Weights of a small transformer language model.
Size: 11 layers, width 256, 2 heads of 128 (1 for keys and values), MLP 704 SwiGLU, vocabulary 2605, 9.5M parameters.
Architecture: RMSNorm before each block, rotary positions, no biases in attention or MLP, normalized queries and keys.
Training: 319M tokens, 4868 steps.
Each number is 128 + 24 x the weight over its row's rms, rounded and kept within 0 to 255. Layers, rows and columns count from 0. Numbers have three digits each. The size before them is the row's rms in percent of the matrix's.

# layer 5 attention query, 256x256, rms 0.203, rows 116-123,243-251, columns 0-255
108:109112111144133110115140180148124152085131149101082135123154158143151141141126140144115124139185138115133108087144133162163155113090103124121131128140134130139115116157139121134141126163146114099153152139159143137118181147137128178115113119110152160172156137107112110104132139140117131122132122148110158103181104134174121113083133110106159100186118109121073114126114085159166096116119132124103100114057137165125138142137105131117102154110153096108131122146123096140179125143108135129128095078113124150123116119150095131117129134149115141128103130081146083151160105106146113156087098113137133120167175160115125117097155123112120104148070132125139138133094138113181125130146128119092100160148093167150100162120130113123085114151148170155175110121138117143170130162116079
148:112161078083155162137121162088141150068167132078128110129160145151148170145088103133120115127139129130092145153112124141142146113101123160147186085160135166102134108126098144125092137127126151104127148187109203102135121153114128173106144106172114107151166125125108120135118130110092104118124100112107131140137125130162143187090144052120136121141105113118144127165142126137167107104081153141148123127091124096112133155123126094111139085108170141140155129150119134095115124134097087105132126142140128151149129104152129145129116140120127124151110127128116117140174129118141129142094140117115136130151152139108125080126143124112113116135176095157142117173136135121152119137149147134106136127166175096144083085121131104114072123125103109086124119134115104124157165102141102
106:114160149144152125105106088149139148101135119151151128122103134090121132126089135110086139148124094151135124141110165091139098139104143153123146145136109127092133151187119128139153068130156155135134107158136107120148077151114107121079089133075165122070096107132137133122124131123128071099161159109107094112108131151134080131127125109115095101137103140132167104139119136138138129120129107102091123091159148147084137154119120132117115120145122122153113134100160163107117098135158158104122174119167129145161132175106147145150114138133088156162116142111117138107111114128105168115169085112163094106144093099109104120148151113122150173133163100119160137114169115114120108137142102090168128131090173158093098119155108133115166109078117133161109148138105147121185118125124147
108:163135161076125102106119081124114121139131136138139114069123116113127155083140098101153094120117108091159144100188122070079133156150135141127092116116127099092109132123085112126114116096063110104143143103123112100136133136181107106088155104133138132126175117172125147150137139171153148140171122134135101129126108138163135092139124130106106128173145134106135134119129133142128140147147136120164142134095132108144121142136115095136113129122123159139109128107126109130137114127131180191106090112128126109114144122126124131131148156126144109118138128142109103116083212174139095155179138126096151170117082120068129115121135125095056104126142119146079147120137111139142146142120139149124158128153143094124117158132146110141150144134183120158126109136120108142114139146103086
102:139126152136120140133122178146129146120159129173121126129123095140122140142139151122128145143125123110121165144143133141152132145152127139163134162195125175095098144166116107144109113132084114153116170089125184130132114137107161130122123078136171159083102104113103136137158136112123095101123158113124149141105120092176102120121120124107077134156147118153166136099122136156105146149139109137169115135156139082095165135094129104106127080117121128179160146119111070142154151078172128140109142160121126126152107158109140116116175120141167146162111142116149136146150095108145130118153109119126090134125129160109146112135165071139087102150137122145144149108135105108113098145106134121069096114170126119142097136086153151142120158149092139115143099143095189111149124092106134
133:102111167139130129105120136134132094141123157137067197108130100156089120161115116148129114162098116150146117106098112122083144133151151125134159127157112116124121117112155126133121141146113124131163168153162089137164127154078096121115124147107148122138126136108111140106166085165092136124115136130169141123111100106123146128107133130077137110135130085172084117122129167111128110140095089105083119098114105143116123109109119141134078140135116124119127142153113127186125141155094161146121051127133156127100128151185109090123140123144139117129121125080104112137110150112130156113078103140133139144123153135118131163126139126201088147170173105178126141113096158111105151169151128120112116142167067111113119131116147112140121140073132157136117132116127121146152120103096151
103:127107127130141134130093178091110148097137103152126117120148104139106142119100112062128085133125124119148120102082181156124108111117093152109140154140132121119146128151074149141133125109126150135127099195083120135152112125107115144129097121121127141124086125138153114186123136110120119141093142111122111114107157143085125162133130146164112133135128115134147178089113122162084143081137161129132156135117128114140131113095127145119153077132098110085122109086152161151118116144148064125107121112134143133172131100129144124100112147133103147110124094140125162116115109105142095099117115082132094105091090163126108114159130150118100120116149120123126102124137142137169147155121128145104152197132100148135154133139045137082126119154098092143099140133143090155082075130140137
108:105151123111110133106157103174148105117148129119089107173108158145164153090111128159137151121138126112125157100121148110098117113095161103136106098147151145150121146163127150117122091169156110130136135114132092170144174091140120107138125131110155138147143128116142095117122070130134106108142137160128139157134097147158120131167127090102126094158103140156119081183105121120121110167141150184131154123130110117107122148156140134124162168110114111122123153129125121089151108128157142131145147101085134115162179143122089145132127142146111141101145151110121081157162097137172115133186154132118138098128165171141154145162131136138081099154097122114141146182132100165136164092125124112159139155105103116148153191152175168122134138170123128107110144111085140113125127114092135
103:132098121062124124098142115106130110132105097095077100117125125128161115158105152132146156139120127162164129135116118123116140082124142139169117122111086170094094134086198111125110120138153102161103137153141156110150150102115151100142141100069093112189094136153081073148106130140151105125124149141125132169155099118097135183127103136158143129126156114155123131082175156141133145136138164137130123118151132107129096168126115098123153144120116139111159142134140112127149141133124101102135182123110140126185146109122125122107167154136124120164097114145115109095167135127152133128153103151149135165138119165123157130165124116118139132096152146109155133170099199130140145148119124148146103102161137152142114119149118156131094113142137131148152123153133098088123148192136111
107:138128131145144131088165142128119138127109116142120121136161150106183104138139148113166132148102159136148118133165115109135146130141135161159182125109115146151123129129143149144172126129106145123111123139123073103137150136168139105137171088154132111151131123136093171139130108160150164100131132165128146107149127079072163172106140136118110137132132143128187101100132152114135079150114139164086134115124168121091168140078083107122129094131136167137158151121130119144173128148142112128106095128129159158172114148141137135167157135169141164115163178125176085127173140175138125150084136150135105119139153173142160141159111156122124131157108135126092141162146154155154142117109097128124152082112116122115113140172136123122147134143071154148116108141104157152135156138137162
128:124142100132126138160121099170109098139187130154166105108110185145115129111103143124112088142142114095104140109113137108161143167137129127121141134126123119150148096086107147090130107124110161119113131116166147126120155147117145106092150118156173145127108136147158192122125116189134123127120111140110118105150050141158138107112134150120123149122135101128152099106119132126152135141132132157138128110113152132138181132153111132116141112137172121135140166080128147140129135115159157156092127139101095119068108138108099142137134156142137128105090145095104102140138132151118139119079125172122133135116128167103118152144114150172137095177088128133124126136137113110111149102171129104118121135154086089106148105119177109124091183072153081162103089173139128138140163140135175
109:139120124094124132155108128111107139109135125134120133120161194173131148148095113145081140129146092084130140139155128135126105132122181146131106116160092125120125135157119157101115127092103144093129148141120192165159102094130155105117141129133121130118117131133111123178122144146132091138097157139127145169104124126166127121143115118121143049122139109092087183121110127160081135038088109133191125163152071129133131110146137134112114102189109118121133108131100136102093115129121152128149165127121143145113107092106122107097128113127162139149113124120126080132149111107135135181143135097157137124119141140165119105120155129136120097114127130134136134111117122148132091178124162110138124069110127114173125151093145128135115120129164122114129168148113087111133170143149161
109:133148174166118123115072128092134141129134070108166130078120145151119144125078137106129128129119115124114119124161099118112093154172115115082154116082168142102123108112081137140151145136109132089133093122113135135151148133154118150124135106117134125093106121147144146133140111163136137100144147190166152128118105100149098145136167093127156100100158164132094120141152148122106116084091135134176185170143151152085103105143080144156115135096145115125100118108139124188113121108109137114126123108089148159098139131127119137162157144140137142115114138088101129130108126143188128128121140082134140138146081129122139114103126130118130125090167125139161124172131103127138154142121129126135173141091118121101131116094116167112178135139172100118102121079115157161094115101149139
107:105127109115116141131101121093212101099130155182146123107126162138143137137138103123104127126170125131161135136150138132123151142142130148173160148134155112111112194142115129120104147163150133120148129100116141094114153172136118138135115150202129164141164136140128122119164114151150138108136078128095136122125139094145148164128128107104115174146108165148175161138127139126098115126113109130204167123103102119122101142104087074138120128104108152125114087111125151078138108107137138170135174106136165145152122108079150122127147128139133126134094125103084140173132089090155114157097159113150133116121110134127161104131100122147091133120102104118134095126122105113098092106096156166120153115122160086163107143114148129128137132135143159121174130129125137121155100086131159
110:153133122131140117139124117154146168133126157181080109117110138121104115132145140085125169113110134127105136110144125136110131127155114136098104132109093080113090084145122123172147179121113107099137157069185125140147075123102110134128147167175133145098127111120145143138117127138091147118136119121136121155128169156140137139124184119132131108129108112106173171155130170126160166154108152078109135098110138147110121099105117171110130093116153140118118101136160135123134115137119204112144088142159139114123123143128107138149097117193124114114173123103131094174102144147120101129127110137069159130128132139151135110143138108125153099150106110132148123160175123131120128150109082135121124118164090141113163095162135098123102152101077144125172120096099130109133124100174113
099:082120104135131162077132122150142121171182073087171133098139129073160137140148149136102105107118119115114140115139093109124137141134127132070119130125112112147135150086120130152091131101115179141135109176142176143178126101152110116130136109132135131150148136108132166109104129098150085117119118130056096145082132178134147135123115106113124099127095108120140192183128141155112160144133102105100133107138142149117114139128147090120121167143102118150147167133130127142170124144129127155116147132116115149122106122131148163140131106138137149176118108103159143133102097134132139095132136163093108108121147138145114112104118105103110123142160178102160087158114156103139087149137101141101094181113094139133158139149083131122081125114109136150136142134144160136152156110103090
104:108114149068134114123087141103151109144130114117098102160151173166122147090138133082143163126155133145142102148162163099083135137127133152136119117155116078141132136174150135121141128118139109112116172109132079136118183113135097103132147131100158124109138163146127117165132117128137107139148101106161154110137130139141120193094141115141118103112133151150139092122134096165155106147115134110134131140120145132126109153134122122133165096106128110136123130167118116069106114116085117077107121110174123115167118153148155147120163136173153125129151128121142102134169115180121116139118137119198105127168152190156115119122152130135149134148106127168110173090140158150131137152121096102135111119147143099157111171133146193099141148144135181146119117137147134118173158137090134
# layer 5 attention key, 128x256, rms 0.17, rows 115-123, columns 0-255
089:127137136177164146120112141142107121137137166122154174104157107118138135108115158163154141109132077136096134122140138154108129148157132133118122159110147080112171132144084151136126127132082109116122125175111141195105110162156147140140146106141179155171171108102134128126173131160123135092092149118102148118084173118135132092146127168142164149123113184108124130147109114147100116130123090144129134158193129123142114117123122112119114124131148122129109160116166113150123154110112169144154119153090128190109117129184135111110122103133156132120107064122140088114089088103113082135142146147126113126117125128138158139125111074107153143170091112140070149123131105125167141109144142153113127153125149138111104108091104112096139122101118150135128112088134167152118131113096110
093:137180128107100156103102119115110100089104166179118138099115199131138162154117177116118098157127077110110148092104111174151136100111140144124132122090111113147147115070133139136125141183107124132108153114137144158125084115075097129111147136133124126125112138070142119126146152159144157107137164146122122132117126135117097176192129143133115128149164125122140099157091124152130099129128085134114138167144107131144109116132118163175130152124108135129112120108119144152128155088154135120125159137086130097095096104116140122120086152136150150138103115150118140122140153135117153119196174104151166126098093138136122136115121114147155102072132137131089113126124165142130133124135096130131122181103105110155132117124173119093136121097129090114070159136114142132099093111120147
100:154144118137124136199105156156132156101104133137115147123124150106111141131120135129136138164175132124114119111130128134097114110117078171158161120118147111124098106172099132108145110101133101137127134094149082175085099151169122149119120146159154107096115114108147062113112155126118124096142130155110117160088135166166132134177156142154104060084118077111136170118051105131161111133107110136139143116136120115157117141109136108126144091143103125118134155111090114142144127113104129120108136131118146088106113177107157127098139177137135125124136129129153155145092107088139140102097173145137169124124164104099090105149121124106154117130098127161129130140127165068140113132130143079144140115160119127086162144135131116126117140133146117156086163150109162120125129143157109
099:079146118151139118126115097091137138115138100124118130081138115135137098080127096111206141147132116086131155194116112143099105137122099128119128156167177109126142122156094154139109154127147101100127091137160083120113119094137139124192113116121131121126123130146130139137144134157133126126124119101133151131125136119113139093135132139150099180140157132140131097108125190114129136114122122155168135115114147088132130110152140089104120118127143131136151134118132154115115124150101102154154114122141116084098189138130124075129140131131136158092097087140053151095110074134137109087060121148125122160089131091109131148161110139186103138155128148133117148119126181120136124125164049133141141109127118152090108129112169116107117118152125128140145129148132112138164136134126107
094:125136123179099118125159106082110114120120149183140148158169118066118089136148131148104152133125108142159146120138156111122169089137098146164129125139143145150142143129106110121182161141158119109123119136146115121165137115143163135109145164096097159153139156121110135112116124135116086144099107129127170082152162138086156129115106076115143122133091108130101130145165128175140137134113134075132152111109141129144103122126147199114144156157126183142106152138098121124111140161153159099083084120127168144134097129130146144112147158097122154103091133108128136097150144158139166088131132149127111153117150156094124131152133126135181122126181167153149127107094092130076101091142128149147140135171140126127114136104125148094094126108115173149144133126179104119129116138138138
106:137134132110111096146147132149112101123122188115104127124122086166127137083167124095137097124119116115091137167195139122145103116098120090118140111135071136122114104142158109118157101150114106150096116130114126135089159145112136146131131147102129133140137163111133124129074096121137109137125137144123129147142134111102157124153112157125126117128128184111116109121098100166139142136113113132115159155116118140128196116107172190119179117090129143137173155119114105097112065148129165100152144136136142164098141084152079174146112096133099155133138129174103137092170094185110153135132168093107139165111124123108112135139104128146120147102146129123130166144067141123120122118168148122121182158148147114105110119088141115144122123101129117124110166148158099120124134134156120
101:117091159129117196126151150132153134134113068131121138138102154140116136129094159151151116169154139109091092160132114114126129100105143105097161077160131142147124142148150122099134138127167135132114163133135106123156115082132167073073123138159110128137153156086124166155150107137148132123170133158125093139128141140150091156129100147120149120179174121138117138092094131161073101128150123116110120129108127133118134146110152125109134127139130082123110136115101123178201117116121105155112150094116111114093121096087134145121174128110131141135141169122131135120145128158124112179149136133168153113161132133139131080137150171130102099104128144146097119153061151097177111111106135116162124122143135123160116093139145144152112097127124124153136123120087145086098158106114110
094:158108114100159063148131112135148098108128194084101089081143143133121154144130095111139165150153145146092121143144163152134106145117154118134116152128119118111128107121120104149141127142119114065154130134174099127108134105129164111134106077101146092171118123172095108168143129131126142137167149132147138145071157095155115120106125129168160133119136131154111092173119118113100120092147164144144154078146119149116121131123122100110154145118138136104091155117120124121117114107136113130097133168140151131131128132077133115100085108144157093132106138116152124183092119102139096139104146124132109083165122133130105168175090129089150105140161084126166158098151085134061150171107135116120139138137113127126093125128114110144143161129125129165120099154128128126108150132145150
101:107141138150157125113144149128130141091135135164122166147102111135118132117167139113157108133064058171104117123121130133138142124165098095111116113140121114117142105097107132117145115150116123095101136143122168097076115123110119138143113130112084143132122098157139080129149140108104108099086167109126110175147143056068147115144117135107106111159125102142123139101162133135128166076131177112123108130110126100124119116138120119163125141140126140125164132128109158135107156134165126154146125090122112107096159107138111089137169073105107139174110085154099112121099120107104147125103112170160187156125102097113129087142149113183133094104140194126127126119135130100138100132117147168150118117119135130187147105134122096087127094109134111144121136116094156127104124123113127